Weights of a small GPT-style language model, trained from scratch on English Wikipedia: 9.28M parameters, attention and MLP in parallel.
Each number is 128 + 32 x the weight over its row's rms, rounded and kept within 0 to 255. Layers, rows and columns count from 0. Numbers have three digits each. The size before them is the row's rms in percent of the matrix's.

# layer 5 attention key, 192x192, rms 0.0453, rows 163-191, columns 128-191
089:122171101109095163121111113115169208237158122136108125161149121182140103113143113053166141129123109127133143138082125103085074118145135172164081123104116142102098165102123171109133114097177133
095:120139137188124104133181151120176129120202080167147137110121148125096126135125100141099088150085110130163193143124132146131160119115118131133121152086090109141115145118186110101143132059108070
097:145128115127131105106149162110084130132090160083146120145141103084133172086118103102199104073168110196165098139093118096102068045126131128148114121135137157141119112142103142115149131039126108
098:077126120104159075116089143125184128129139121155120112172162095101160111149131154101117133111241096079133089096085124098075065118174129157213136120096141130065130018172136152173110158096148098
099:085141060147088131136195076149159161092162070139144205124140046143100103117162141187080106118190088089084116111182095151131161172100099108113105133153136052147135149105116089118083120154077166
088:118117153121116171152155128144139112120102213097076100106140149080139144139148155123157132073125148085129142074041129132090158134111160162108114135156184101114139107116085161165150121150163127
094:089117121151081159137171122179049119124123134116144099134087081145099086198105178123061126172141088134152142090143136157174207102114103120058077134105105126177170115103068116165142148125078081
097:201129120134129159125132138125131107071139082182099130145152105140112134156090120157129128143101090121077140140184155125168169142100131091115134126100116130164120125182127127141103090170101086
096:102124177093103086160106118100149139093146126182164093096147146111094125129123143149093152183043147164140129135186121139129140145165153101081093135139085143132136153130165111140108093146104088
100:158114108162142172144096117105186161173136146114148088129142104125110128085136093066195107100200160076117144104069147104084128118154105167123138101162208128125125088093141135121168121125173187
089:109158132103109155089101127119120133130145111150100220180084131154124108176142141152073152153126088145111188169167142115191185179079186099127171151122073112128074133116155123102151149140095126
092:105125127064103134123134131138122125083101115148134167099108098141105136135130089173105161127080155148091102206216117136190143202122126051065162136177109104165153156077134120078125083161100122
091:131138170101125129120205144145112103145056204118185103117079138117079118140125138107134107103053160131179136079120097104076142072190117122073079133166136129168157100133077114173145142117090114
092:132088120095180133151136118162175118088114112164152076128130108132096112124106113102100106125103175128153118126181106123116065123179105139116127141156101145184127086134185114144084162085100094
097:113130127091124154129107128120118129129108155127110126093121118116164101205122148158065158220055126103125175156181128134182128165127124088106116161131104144116152174132125154120139104165135113
098:040134164150159113150098180175166090153083122154149067113119156136177126161163120170101122127113146099093149147142116139143134162155129112135142126114112109108125151138127090139154150119151124
083:104117129147093143134126096161150128136138178102116156085090100130106114173145138127115155170126147118140092096159157117157185127118094181100135152154150144146177123068111148184156177179047032
105:185128115174126130138169137104133160180101082108115113173169119136055154054116131124147091117121090114144104078113154153102127134110090113154091142113114148105097124107089097052096113101172186
084:109134086114102134113099065152108120114183097089153142117150093149081096139144144125043160165129119125159125132207135118145140160165115141122109125094082134118134111108150111170034110200095143
090:124137044108142089208139121168146120091132098120120187086122147099115125123128078114085120182092156126109137125176145108193179137089163136098174136176093121124137080064139114104159125147084100
102:116137127107121143152117058125081177104219150100119177116081148120136135162089099135077135159094122146112129178111101119204143156102162120090180150130120140160153166094108132149160128167081053
094:095149190142082141132164114174112129165118200132119097118083101121111101185160125144054094116098114154155124077146113174161168082172100112096105155115084092145161095110107125118150183126099105
097:072154149089144122103187141174102171109123133151171131110093134134138088134121142120128130072149200113152118097051126107069154130188175144100147134141150076120151071137103123227158167183102126
105:122160169128117183097156148125111101166055152094065107141135120146149121109146151125143098094196134110158102063120089134081088077128157129194110146109134135066107119115090144126084128186132105
092:064104095065149095139126114150146132093190116105139131079139124120136158143117091123157161179138169160096092225147151110146106166166132112133137121163123131150122113100163114075172120086107114
096:067140139154106114144160098160113157101152103128149123117080133129088139165129087139102141150050137138134175174137135154157132140142176092089111110087072112166164098122162119123150104114077102
088:171140155142097159078154137141102136159064157093150105126122082119119127140058214100125127146170160180200139091117165101132124111082115150136147101079104127118147108115092178186119153145124111
087:186112046125120172110182125179140126139129101116102113094143110059117103097111137120134182097177173187172143132083169068105134129072127148122147099102136090111149089145095156129131130097061118
094:073129169147130075130124134137122116142128161099125103133107153124211108180136151162133110124123123147171094115163086161192101143163183099140099131106072161092117140095180121181130179142113082
# layer 5 attention query, 192x192, rms 0.0473, rows 164-191, columns 128-191
090:065145149146137082136143169136151097152163077149119167124177152127117097120150124091114123148064113127194181087102122211143147089102137139129147112070105094125126142163188160127107129151138153
089:133155112151174112142161087076114116121123121126146155184127095148100110087084109145202103155200069143123139150115106098096110128126102105152127150120142082144144127146044141149117117097169142
092:135082097083113133074163122160200130130071128148119173161109107176121135126127073168123125128101138141143172109198136093144106149113131088157089113122134096106129177164106088147173119203138061
091:088135129147097113165104174150174101168153141107108158117114139054161131149134210132099099124146132124168113167174113093144180139126133130079112098135097188082106105096170150169141157050039148
081:155119108095133131151123093149133175107127124123147103105102130099089108066136118048099153136081125101116136096117203140127097141084139148149130137175181089186112105201157138143137144146081112
089:119182137129143132166167128091120193117141141161188113099076148096180109154126133074119093154133117089128106130148175134118119041167093189102136133146140073151133127167146124096118188102119108
091:146131166123142143165092140075113051137166118137103124174123124093162123115170170110134141106111113084108090110135134151146174126141161169051164135134083152097144131126139108154101128132128152
092:084143129128114114154182077092054104111127119114135120139167142069111145123122120148135106174084191144147154130125099144084107088100163133172115113126131168129162170110116109109086124104134103
095:120133062162120115073104091201191093184163147085111129151120069122081121085103121115206139069134073114115168109079128141142136147146134132103144139147145159125142106100087203131147122091105112
081:097106102128095116118079193117131214107139124169134178104141148186115165165178165119082138098214170203098072108183128111139167137123115114133152107074107137119138120152173081110179155102181102
090:109117215127108124179102155147142118120076126105163095136170147095117175108124187152096123079155138186142105135149111116098081115170172096129150129146135180121161116094154099073130135058077149
087:132149077069139108141175071102066118100150116128155101135114141168076099119108108133165102137121127114142122183109117131114089106096111147211094133178164110197140138157095118172109154105162095
092:101101137121110114112158103156126063148128129126117103165104102038139116122101113171132090141080176136199158124131119158158128138112155082117121125150116182105141133108114137177102126105099129
096:166126139090136105179103110130093165083109140170105100091132145118129176147127175174116103097069170188077051114142111126154099126094129086196151126139148101138138168167148080109143102212127120
096:147163171155122135145140175191107133141071122144139124082134154122134140107130172157081133124059118175120100130145116168101158116147150067170159151102157171115141173156165076128149104148135124
081:155143092099102142141172095156160186121121169130165099114099104132085098101098104132079103170048152126162136133108135136142092108154133145155129154138171063179152124156088094097158167106091080
101:118137164170179082131048147125157108170176091148128153150106101152111144167156117074155108152130089091159113099144120137110199092099123205134121104080099151074115104060173118163069119136140219
081:167106138107139125130129145142134122149117149159123174096111172072144135105110145153120139179052183151161138112178128130117096106161164108095083132159127151132177117093180098132123139126094146
083:138131217098077169128140154139153226172156090148144110125126079106131182130100141140136094106103089132158102092150133193155148127131123103128147137156104131103152121103207128094146136133092164
097:134100164045141167158171121114136173099091118138091067081143162153137152142113159150123151172148118164122148107115128137120106160119141129097135147142092125135146124132117178094136123112149138
094:125204170141114120156141164137113210123127168201156117119105147117127105155118171094127123129183083154141072128138110154120134090149120157181081123110143103192120115150184090099150177106110079
092:132109071118093131115201129165117151110094130075126123114100124122130130130117110134098126179128128125156203147152147099131065133104138109143117124181160166180082088132096134169132187118096133
105:187129120151132161123103171123069122084135127180143157111082090191141140124141128102079157170191124077122073111150141111116113139122119141161156137104149122141106126157085084152134133194081164
093:099110113078125069129160093184148101120014123084121119140177154120131155112086108192142148144064177188167167136141138128101077121180154039109128121167151151123178152089141133105139091102113110
083:139121090109121072150163103134170128144116101123125143133150206123171128105120139108101127149101098173108183121154085178095139067099155105167097106123118097166138131146143136099136126094134145
084:161199110166122157180153174120135115066142191152178123106105103110136100127095095104156085176133186131120113098129153087105064095149087176134140127134149096165117116164049094084118146190118127
086:217163126105141132109144109117098087137088122090196182088145143108096118064086116141107136168086146146167154133120137108164037119148181113108135133198119075174141133135083159131106143103080162
093:127101123139106091131163112117101210097070149171114135074103108182091153132126137153089130158121123159118101136125095135129151105125128053174106166097164123176147150144149104107180111164184106
# layer 5 attention value, 192x192, rms 0.0312, rows 96-174, columns 128-191
097:063126084141102094119062149119121131118082140139131122112122206118145194073138171140129136079136106107090077125189101071120046144094123061161156111152152153148126136172095144136126138164150073
107:170102141117087130097152144072122093120133058155124144121071128158127130122195070128133143142172106095132157173140103167183159172168154103122119132127091045121097162133145153126107096051179172
111:110105130174111140150110134141073134076144133137158166127130151081194141151085121164116168154130093110113143115168146100149134196057144153146144132104104123131127120111180196127106097086177138
111:127130104141109131169136094148167118144160156115122137123144134124156151186154154135106144168049166166139079176143112123123077151160141149136128113142128076089151129100139088090138107151143117
108:122101169126150160104131100146143098152134098102119163058142107140086108165130118117123102112111158160146137123134114115142142110125159118171156141136044121128125142103235049099174115150132150
095:132139135153126154138061139151065173197152089140136140108140095098138103135062098165087153115065201128166152172152132093145160119142134134157155108124099185122130072114212139121150133098104127
108:093176154163165076133176201158089153130129070105132174131128175143152154118137084157066145105170061072133148111112140122055116101092085102166121070153195151158128133189113145103089141126119134
106:078142102155113163169154145151099100114130167126145069152118159147106109163137130146087105116177136116168108080130145195148098167123076119103119128147126135162138144127143130173130094096108123
110:161158147139182121120121182140152128111135174094102072126137088139097135060140136135136112133130111092115122112123125143097172090176116097096125146131148145130124172176071062151179181139112100
101:084115155139070109136139132142131123183187162143160133176120145087102152149081099113172138120064085144186095119164116102152151159137131147084159109169093136103120102067116178090128143133149121
119:085100128098109150169133111149134117128134130151125064140157118093142132205141138127144111168069163127131150032111116114088101140156129118105169129119115130116120170119165127176168122110102136
098:140107080112129155151097112154123099148137155146133124183145091090164122095144104110166133077235085165102090124093150130136088117140114110076100133149168125132090116121103147180138149120113093
098:101103070125159117123068083097127135160157134070104121114151141129119102146125161102113146109129169147089140149128159108083180101126162149174147127084088117112164131093189141079101157169128132
110:160137109150200126106112136113139110147105165159127131119148144140135107073121125140183119112092139153128117181100115116145129104140169092185123136120149144126149068105137072039112139176139120
106:128121115128107136097142079149143121179144115158139152115105116114118136216149119133124143144109137129137190147141078174162180143191130119130126103063073102090134145096225156084148100131138129
109:129126125192108151144119102124096105136175115133183128089190095095141140146155083137118096135063172115152097129129117167117177091103093137073148135102099155173111144113174104053191143138207074
113:131160041085092094113145170116191137100134109119111101173152134115102146128102102129139118102122111113123155151113129145085101103180099096098107128150211162166137104168022125141145093100122125
113:171132073154102127127165123093140132051148114144111111170143122080142121095168082144123088093098107089159120107128104165158146149103131141146137128142154141120102082137100118098154126127174152
110:118103171161119099166140171171071128117086104157133119103157117158164140145155167161103140121115170132165110181142106132076117095098143093137119138132123132132123146184142085066121098131127160
108:135136136119127131124097091121101138126157131083155097156132156117114068163147147130127146203131188145162151073147140164108110130139072166147100111117106124164152168089167159153159159116084069
101:110114112081141094108148149091150128152101113069082127089089130116094132106120131151150145105170110085148179135140119134141130156100144120147124112141130043121126110143039148179115131109152232
100:124121156162110099123117150129121128170156134151180125149119191129145080162147086088124111145103140144098193094132151161111158115139097154118099163102090220137131184121164216095118131153125028
111:097130160127103169136096084124133068085172074105165099100125081197194171202153117128081078125137145093126147110144140140159201151082107134097154151104077064153116164130114151142182149123097162
102:120128067094130162099143106134152101110155094129129123130148120137121148140134140117145139136181148159165109089186106127135040112156118134048082164129164176138088137120141161161153108133078089
104:111119136130133117110216126117203071063135101107150128155134154124131148111183106119118112125122129129110089106133112149123064172139168212103117145151133118146105123155050083141141153183113160
121:105135123125091185097109152138052154123119106151081120125119108144173118144123100172147120102130180053146133095107177118153173127083141099139145144135086087101110151130163123149131140120091147
105:139117085212122196106173169129146123196134143127156102055182069106154137185136090138114146152160198138151142152118138149084142071129126170125145130119103156128143133150200121057140110213112059
106:111119153183066138112117109167126168226139118172152118192157122185129126165105034129167125141109076124180142150104086124133138092108057161093084137091108147106126087095130179095115110061118045
113:122129096105130104105173121169130168136184078163168125125118126094122102120152094142131114138101093122130131103192130099121067117150092133105117111155167195172123122144136123135151146152154147
097:097071093124166115158112120135170139090137154074168111164135070122067143106095143101125157095090154134122145133115140110110136117101165177183116126116112131112155116137130197047085125100056165
110:157120083110133078171118157175175115164105140120117164098132137129118129127102188125091112194150171120127124189109149117130114099123143146171109135104151137144145148141181200159145117200141092
110:115182121064169157149119101113147175024126106185099101112082158163144105076131094092145129097056102159121121099118107141127154152129140135142157107131162143108171131114141099092150115118116100
102:142150151097072083114079120118188168020090116069095147140109162190063086094159146104125156133075109131132150173156121139175135129122138156184124143128143085129124076132166123145136152084101144
095:125133152143091138148132140139086116106176091173116155128071107136169142136103115112067085080107097140133151148156121141143152139172129147104156151152113125135133180170153142174117116117135198
085:155088153124161086118147140154150175115086123146113124038129215101173114108149162108115138156140158110109154070103155085134059146055111147210136104129196186136149170124126098159101161137135102
123:100109087093101175082131119153116131153133136136089131120117129014107143218187094138117110157114133111133114055156096103178132155140154089124170134122134117132126130105155124186151137103117146
105:111076142085103147176179131124149118159133095096137135160137143051120167139138057111148132147100109152063055100078119113119111147130183092104130125148113090100151118137116094176142155188136165
117:149113084109134105151148109101186108112101159128140097079161101126123183074144123122139108131142155148068109161096122191143201119148171148192142149109104105162134071143138081103173122173136142
098:120111208098104131141168173151127138168189072141118101087132129077079141225133139144095105095124107107135079112163122121129147174140194116178162129104114136140081137116161118226099089138109185
114:166125168168138149154060163149093124165110152187174121144133076165222098053118141111134123120117189125130125162059079121126111114167146098127118116111127094135124121156163109128131153140118056
099:109140068113172136089129107172124094154146102138141107106156135069073124134147058133074105099024138144094143106107091134113151099137152157082150129127115129123144176180107078124125177135099100
099:121148144114142150176144118106117137118074121151090117094099149100126122087117121141134139155187098132086100120149141113125116100095086122155115092183171105173157099163115111116167115106143122
112:124126191094135073137108131122148104109103124083082139152099181144124095048146129132148132133147117070152103119092113140140035135112156115075109162121143098156113121169087120156099127106140082
105:094126177098176095105081118141107154055134095132102080133103126115152067073098134127148109115096099121063143104130158117112105118101108145168159127096127145126118134139120117115117176130084147
110:099097089134107166120143170138125134108139024103143087124116117116136136171134136129121148146143147126132180117147163142119171142086095139073095103091104157184174144084156138154071132161063090
112:106168099147076126112130180122129083084132098129150145150059109198116126165126099152085107149226147065112147154103113168184164180123111103165075134125080124149167097182104172149167113067149125
112:173134223110185140152118136070125113130092088130094120134095140140105131072152170117095130156135127120073116133072160168118199148095126069175129139108127143119132168172108147136063116112117107
114:154122117120127112107111102130089117172108118086123138136138148159152079168142105152116130202097114116172158087119148105096164083105081146138151136122109161104148176109173129139167176102128064
102:122135109154188155140089128142097137151125176118158081095149135133177092081105150138146128122117214153079118189073130126116072070132128191185098119125109100171152115129139071056153105183140100
100:133137178110180191100149157119107114120148127098088123084100081038110131149150149101122138101139128112092112138095119127099212123146141095182131152126111169104154137140115106119059127186053119
117:150144164101133181136094100114104136185112146107114136101086090113105109143169198102125130173150169177133082122167113101125094129152146117129137148101136104101106114092133096208122123141087111
102:136116166116135120131130136123137109120154139154127148143113120113140166116105111096114147073168094152098098106110145152077187137155178078135127142086127107070092169116049175162125088152180163
110:091134114072153083074157116150131121066121133094107089156125197143099117082150171140144161147128090142160133109180143081146044139139096090149121078160160097162151157147108144161156145123078126
091:139140157093183128133109109082128072121116091120129134117092138136144154139107115149113123119182140077072066148106145133143184158132200117139179148114101081104127177128113101143083089169115111
112:127116156121152117146126123096101138107106152117123168196131135093108126149136147071094125110162042143135107092086132078129043154108115094177069133128148146080094123164085196175050132110141187
119:167160198185138103129117176109127165108105170095132155106120122182136099042125140128128122161113125120204132133106160105107083131104148110156126146153201175109117084149129096068158149185171122
103:100094076175109128120094139135079125143074140118109128088082120121092122129111157141126148104236190088101138128098143096098184168161090109106136167147114118160178157098164150197083138102119147
096:133142088101159110130120129134181096064187112086149134145104135119077097116179126122140125125051121162151113093118119148117086116166170116161090129171170114168089134137064105126111083161124160
112:144117147125103191123154151122132142136113128113134126109142107119056150130095115091092117100110154097165119141143138099145101103164167134120129118088147148082106102062146092179165115114070134
102:143128174123126134116098099122131109150173176081120158107132162129131144123090117080153162104104128176123103104104126161083158145108147171105142123118134120090162128110082129104158115225101135
110:144136159127099132110107127079105181115156077117154140123074064135154149097084183151138122150171127135171088116149118149121115145115081139147132129110156131138069111105116178084111085120159195
096:084122172137132109143073102130108206146160206170105147066137077113063094088058107095128114128089170190140146105146129084150159120145157153182158157121100152098134103082221163112173101145112112
103:155119109155092169095111129081136132159115121058136097140077133105144119097123097071070170142098177178099151126144145089088139162089160128121083118152121069139138130101120147117127108184116149
111:150150162138173135089119136108102091069103066178108147157116093145122130129112196097130138131166065115105142127079113143107149096128061073152120097105134137117107174148095226175035142147116076
101:123115098155038122092180121167170119113113076179115094127115160091140159219112166130108144086163144106145132186157116164136184150136084151132143092099157085125115135173163123132104128147187120
114:123163153120133142095143130133121136005153098119138127164150135180130099083150124122152102096095079110130123092183129120139107134103112146154124122134164151132139082125113114121146148123122137
103:161096032155120085116149137107133092162136097143159157160136142075106127140109105134063104107099107162157111140215092144155102168148158165087136137120149134132130093158159172127112102147144142
117:147164165123119147124125127112167069121159068100133135067094135170192083166186107133108116130158156117103129116143161144138148090086114135184115138120083089132166200141173095113136159130143138
110:171122127136134145146078064129119148225131147129170120128138116152110062166142168106154140146198196123153126168115117167130159096152072102078081172077122121131126148084130156140130150055139092
104:140144169155089139141084097105103131095171148137098144110112107149128173107119171138136138084158073125113131110168116142139193151110130139166132107113128180134143100118183150087099132135140134
107:133071068082143197163180061130172118192180132115123074144138111068124106221164121098167140173081171159151095095132109141157068129164103176127125134122110124136101169109091149160173132141099123
106:189129188123139148157141162136129085165166090113136108129105081125174108150132103168119119123174127099122114152137126207111213145097129148139142139095062118108109134096126164175169106203144146
101:105112155110154140195110099067176102132129143130091174123167096140156145133129095145150124143153118129069113148083133136163134139122212149102159116100074096096099090076132079085098155118163122
113:108142164135097144161187146194090118102127141153135142121169112100146164169140149167189119123107101052130116114178093126149098119126097102152131137200136193110102094167147125167120130166152124
104:121120174093103095119150128124104162121174078125119142103143130181148090117175116160122134229153081137069178060129109132137110182083112126189114119069122160134080142112105167114128130146134167
106:141102105158117170136100170105075100057141108107168114095127159079117099137115087130132136084157171040081146113125142131157197139109150144174149107174102118131183113106186136130136101092161207
101:158101198161134140138119176143065165101141134137124162103134139124163142059058114127115146103083113116095102148161126150174064125104185112195167124114127129083124088123123158108060080118167175
105:118143164101117079149138093183153114087165150118146116127145139138099139119126104109165105150130089142150134085116153124101095147154091143087115139178169126124112139099070085199127153174109120
104:093142128135122059111136164141128123075141129203183108180138136162164133133116070154136090085089066144092140179167104133139163131071144144139142136103122146120089068137099145109132121065182123
# layer 5 attention output (transposed), 192x192, rms 0.0316, rows 96-173, columns 128-191
090:114055181134141143050157137140153112088125142119107134141087085192153090182143143069140126120189134157098091084097201141121123089123105184081092206090144082105088070112148120141110168145100185
107:116171146151071089142166104187132207127094087120145132141146098176139145090083111106108133151072155157136127093153141134111104137074128179118147054133154175149120153158169076142157112121094096
112:126122171137201114100200109124140208144132086107112115149120074189140124157122149126146078111076133161083078100133141102153123114146092133105144137142124175080085116094179077132103116161107152
100:100171139146109173108166185145118133133135081177146134105080159112182084118124149126104157131074058114119138047169139168073149160073144096104156105094167131117133201137154132137114132098119155
105:128205100142080091153054174127126161113118116150151149174111132096143145071183158153117149122114079109167185129151101123061150117092123123138110089177141164129156137143144123139089119134104098
091:175071151156168111091053144136135096126139145097121100104125171133115136097146185143141093148159128123151185161088119099135162130123108091105149093126128092145185094135151109146088142168102109
105:122099076089086147071141099116131057103146206129134069143109103135128101132145129113144074157154168172085052148112157103173126088134127163142116210114168112119104090125092115104177113150181142
105:149092174073150090130097071088144158134167142064039144134154107120106181115152147154158125052120166148071152155123081043142147141154142155135123069179086187082146060117095151117102186187172157
104:106135084063090124152130088118150125132081107145142127125124149081104129129096105169087154120192136133155113177127094124139129165150149139165078094127110088131156106132071178108154145062130121
105:125108173110210164147128123146089151098148134149130168083155101141210159134150189150103115094104125100132138104125123112101117129100107134127133070142149114108111172183168137157096119152149151
121:085111141136176121153081127118104126135168155103134199067130119125130160102115155168151144047159075131137139149096074115148160146110101075112073063193105118104185080140135168097100103145132148
092:145100150099139079138163100150174152088175132103059167107135103142090153119180099105115156100125132110115114112156122136114062150177168188130155122112068151140133137110080110148125182092167169
096:146186131179140130125092157176147129162091067152155079136109105121116123156134088175102116152109124113154129125121083143119119096120115082127102155134128123118055153118143090136129100132085101
105:146165091106074103107171173169121085108116119110140086162111154124144093129136115111099166199167124142165122153154166130094117129121126136143142173062148103148105133133105134141176132093136105
104:105201120168168136200094159143072152171128076143207119077145150126186130093072156136079110099062127110153140096092109148110141124117149059113157065173184121146084174132146114116087069085093112
109:124171181095203126168129157132067129167151139097169102115167145098138146131060206127131120096077146136160154135123106093147162199158140095162078045148160122089125121164093203142108139118081161
108:110088118093058091142145058144120124128186181072103164095099125182153129147164081076176148117144160130118096115133134121163144113100122178108138097099174043147140100158105142160220170116096155
106:114147141106089096099121063222137161096125149083105184134219076175094110100138111068152137142146174183147136135159204107122068133137175168138115057109132179155199102106096139132166141090095167
112:143160149144080173100084125102144087154168166118110060152118148124114093133111126137170064159096131156072112080114137152103137130118165181136098190123162127109103062121163103083161157164101134
109:120129103160183145174100133071138153165099133142120112122106145075100167131122170140096117074116101081095156180105099085125161130153133037125135095170102152117115164130130182151064122138142106
096:129130124161052137148128123132164118132096118230142168146096130175175131121165114100107132142161087114115129123158136161128103109112094156109198150084134135138109181105179096123101108132147085
103:145182126077214107188142169096090152143121136062172103125116090093144167150098176143135132119075144082176112186111051099157174103162121032140083149144173061120098147156117145131172133123142124
100:117171158136161118154109148116126174142081097157126169134125154075087110058070154157188148142081084144180135115138062125096145165123104106171068086172089187098182129089123142108062090149154109
094:138123140113071067135133148087155128120158155107101137133083125141161174115179125088135155077081090073114118115166087146089124123101157156133134101154134095139139201151107122158097139113182140
096:119146109122085118107092169142135139125078143179130176122127112135136159149165105111121144121106098076112103081194156164109112108112160110140129133087157116102141195110140125138130125077156143
120:135083194138164105153077113144152132138146149073102139144135119141103106069113154145157122132156093164146154148088074117133136153133100130127091114134074152157164023121147121120093145169128128
101:154126155126131075147019131159099129147153136137125078161116174128115167110125173093129105095083179144100164096084107104137163151176172125109152053117151162126135080131128141119083170086101148
110:138110147122249118175073142129082119110194156094134150089163120069106166131141213147133081120128152117116131144116114126093135141143140088125145083171138099145097136183179126194142146149111118
119:126056128101130112094145124069144095079124197053096116095133162145123163118144125109149153089170155155110114168138166099139125149117134139141139092128132129126180122149065175115134100114178123
090:149127112111161104124103100143112153172085074137154148114109130112083123152137083117098150171183157106106140179109140069162132093162133103144181176082128124154130107087107115153142143122097086
107:122075130168122139111168138019075093139176173143102088120083145160151108169142150093170160108103094140057141114152133103154173063106059091062095170169139130131114112152108098143134144132127119
110:097119103153084087087188097144170197122081118062120147147127133131094078158108105177114185149149118112144071177143143105131124115132138107121137107100100107129160126092092121160181095091139139
094:110129096175108120116164116105169171157073157140159126156129108122134109168123126129126136154188107144124150120174227088122113116113112144105171142115062167127092176116133132175167135123105074
080:120123145111186121182082078068127153133135142087141170107192153087082131109164134137148119090159143113190136123097109099146144131141112095150125152171135143116167120117115112099118087186112121
086:127083186103104095082091108101141070090125216088106128171118070167122162115176144100180124088181129146114126135145124098115098089120089152088104129182130186094149046151143110112100152202164154
122:098125130150095095191103121126113157118191137111112209107125116184184148076155148110149111044106078128129144118116100121100118144107121137086141024170149168147163142155154146094080088118147138
111:131142107160074133151116117195126158113171104165117208123119098179161134093206121119126115080126107158137127075128151139135121128112101151092107078129139144145160091140154135083128079095109151
116:137204121111043112135141157200115106137136075127167110153117137151158088141114110106110194144070158134170151115158123132167100156135143140135103087098146136145159159114063124094152138070094129
095:142147090066098104179090128129125117099137151116164249113153112129205129081158091129175093106096091138157169118119104140132116128111112142104098140181137138151164155149102128080104140145155149
108:143139159118163160144119154157110073135148148125117106122138179071099105085105151114119134159168127169156156158103132138132125172092128138141137173092105139160154057141134124134087159146130122
094:094121117102094060171117139144140155161140109104138182115138166142117147096145196151140158061179125074137076152157134112176117133165149135126061106083126111132195073119106137116181118093070174
093:099120128164054178091206097113145142127157149114052078213108151142121062158144154104123159130109151151094061138153148113131091163154120153104122133132105168101138081113130136145115144118117164
104:161125110132097166110147158118139120128118189151129114193095073116144182129165139114123133151152120124138115137167121137095101116117098194155138188091116145085090092160177104164152168222155115
102:123075094109167144101150117095163153125058156069118158121142123105067115154095111162130164164219121134177097212106128089174141125164103085147103201109080089126163068092095155146144121127126117
111:148098120137142070132085089095144134153106157073104100084104146139086166114128131132129121094123123102108120169114085089133146116155132069151134100177134101134118113128087145126142113089171085
108:136161156124138103130132122115147163168102122092094086169080145096131138080094141103171088130059144127164132153138083090121181106124096188141106115127119127105109112131157108114119112182153105
114:122154066123113154152144111126129124165083117147161103134166105116100077165067100163139114154130129119146122168091102166174105073167141100125094235127105055169109094080110080132182116121121104
116:091104106127203140139128128079125097118113174136136109091132129076099153089090204147132117091193086133157119200098092101126150147135116090138097071170094136143160112167112200134111096151149111
102:147123165167112138068116138176178110157090100135090044187089141137062126140133111118088139170141153145109128114151153115095135150132139110124124160057092127076091081097153133147096175124097144
094:135155060126093123162095103173166123137117108126141173124144099112124105116136091132102097162154120167185119148059098144155094125151145149132106175145101071198144113098106125086142104070145113
116:137137089171090153132147136134134092116143103191124134119130160100164136139106090156107140090083067122132148124094139193113136131124131113110137150166092150160146205123104157083096105090186129
107:157194112134102136167134105167139132113108056185167142121157076139160101156131052149118089169041134113131125096108107189154104090126134126131135186150128108154090175112141075114141107103108126
111:119057125141117143108142118066178136122093164105095147100077150126110159147165142121113162089214131115101108165143135100086127123102121153135189111134111128096133107142143141134091122160155122
090:109196097144089097161124141198156158135097067195157193125108117138139109120143074108081123132111084131191114100103079197145100111110144143113134162130128140156097157126145064091149117118113124
113:130121061062151126137158111116116094101153139147149165119137089129106152164167039118157115168156142113120080137112139144137127075134109127131188241110142094161106202141131091120136108158194096
124:137134138051117132124130141134126063094139187134137084192135118084151124153133143094176158176156136148136167142156141111116145156111111160152132129109135146136138148169097177169126178139139127
098:154142163155165123161092084055144183183183109147070112156089138128117122154163122129131080123101101104059149141109085132129128092130112175118135164147083160104083091115163074116104132191126099
093:116120087109090165107178135104130143152079114103119094063099149141167133139144065109111193132133099052085102143167087135117118114084121100163151128107159065113110189133081126141169107118153124
108:177134153123129112109052137111151106116131159159086155158135176080143122151168098144146103171118122099125189121146138137072156137113138162130191127127133136163142208158127164146093180123134123
092:140183147120162134169100158155143152096106063200161072142174114077144142199158138155126072135080147101123142132132121118172101164177134122148130144107125107109069191083152110137094082092120113
106:114125092089135147159152132142083089112136113147189102085169126165149124149099079087129141128059104151139184121083118160188140153107149100134143131167148084142116254116064112157115121136138066
088:161139119100209149126132124120109100119134104098151150156147172104171131151126125174143142131123132087177187181113099082110149139147098088123172128133109113135130184152083161183081137153135124
099:121161140184043078114109104147193159138101095201093050172095114126114173138133139138128120133138134117094118121193139123146084111114087188141109067117115166119103136153141114108110143084142069
112:123119039105156134173166108121112129134087110111172136090145113121095109150082078142097119152143127094167099183080101161156120083180155088140157219122118048174097161096084071124162112104141094
093:116084173168184100133106130119134147138114163118125147080141079194126108121136135106144076095103114179093133052099178122160146101096131124081098140136126137123121093067129083089110131127114150
113:131082077109129091096160116117167175120067138052113137085151154108072138150116109119109191139156143138144119197159160079131153152159149108142140117124114108118141164096090152174155130109124139
104:159102169140123096133155138111068145130178159126133101142139124189179129133178170074133113096117202143081143104122218114172130089112119152105143136116207150136117123139124116116143140122108128
110:115170161146133149137108157111111125133044129154129084131135123074093116090085175150146106140102098187187106150102071151107131157113116085137056100173123163137152089117110142092098094133140119
104:142179145128110116171130153109106083143164106143134079093103151076130169111077120143102093123077117137131158100108068174073126160123148113114157071151115164146082181197141147158090171166134104
104:118096097120186159090179104123167110089101103095147140074211136133126050195096101139138122149130111149142108131107145120162098108159166114120172211149140086144123157033053092169131100098091157
106:088126157153141115177079142125105149162152099129151162062127126138117194084144135136104156032117096078126138109136082152104125143117127047096124004152133151125166156136129151119099077096132135
099:149160122088127146166131154126084107131100114151155135137134133099156114088080135140129112148083124147184162142117074136181141151128091079167079123173134148149132141150098160070105123103168105
099:143221082167099129123148145236102179138131060164170168150149131115117103118118104133073120149092114112183121091142118180126075138144143124132151129112130175125105195127167096165145105096086144
116:135082147097124127110110129124113105081197203065093212134151125155144130061165150080142115120137138199130150101107161102122139169133143191115106101130143120147176083130139161114104153153121198
103:078103092105135134152140108125143098096085151133169155107110105120149147119092109100157156107127089153180096156099101136151110093103115086119149104203142098159148188133103132146125047043180101
101:141183144137139094067145123157179193164079097076096089192110134142119078135082127151128097196083148136112131153172138057147145138155115161136119127074111152096091097104129123079085119182096146
107:156132156143115152127131135142134104115133122165155140180147107163173064158166121103138087173125141162115138090103183135148118105105108173093135231115146134132111120107169096133118127139093159
103:108119105103135152140142128054133102123116162118104163108094143061151169151143127152132155095118106095134089158184075142116116162084111128151105099166104101106121174185109179123152107157169118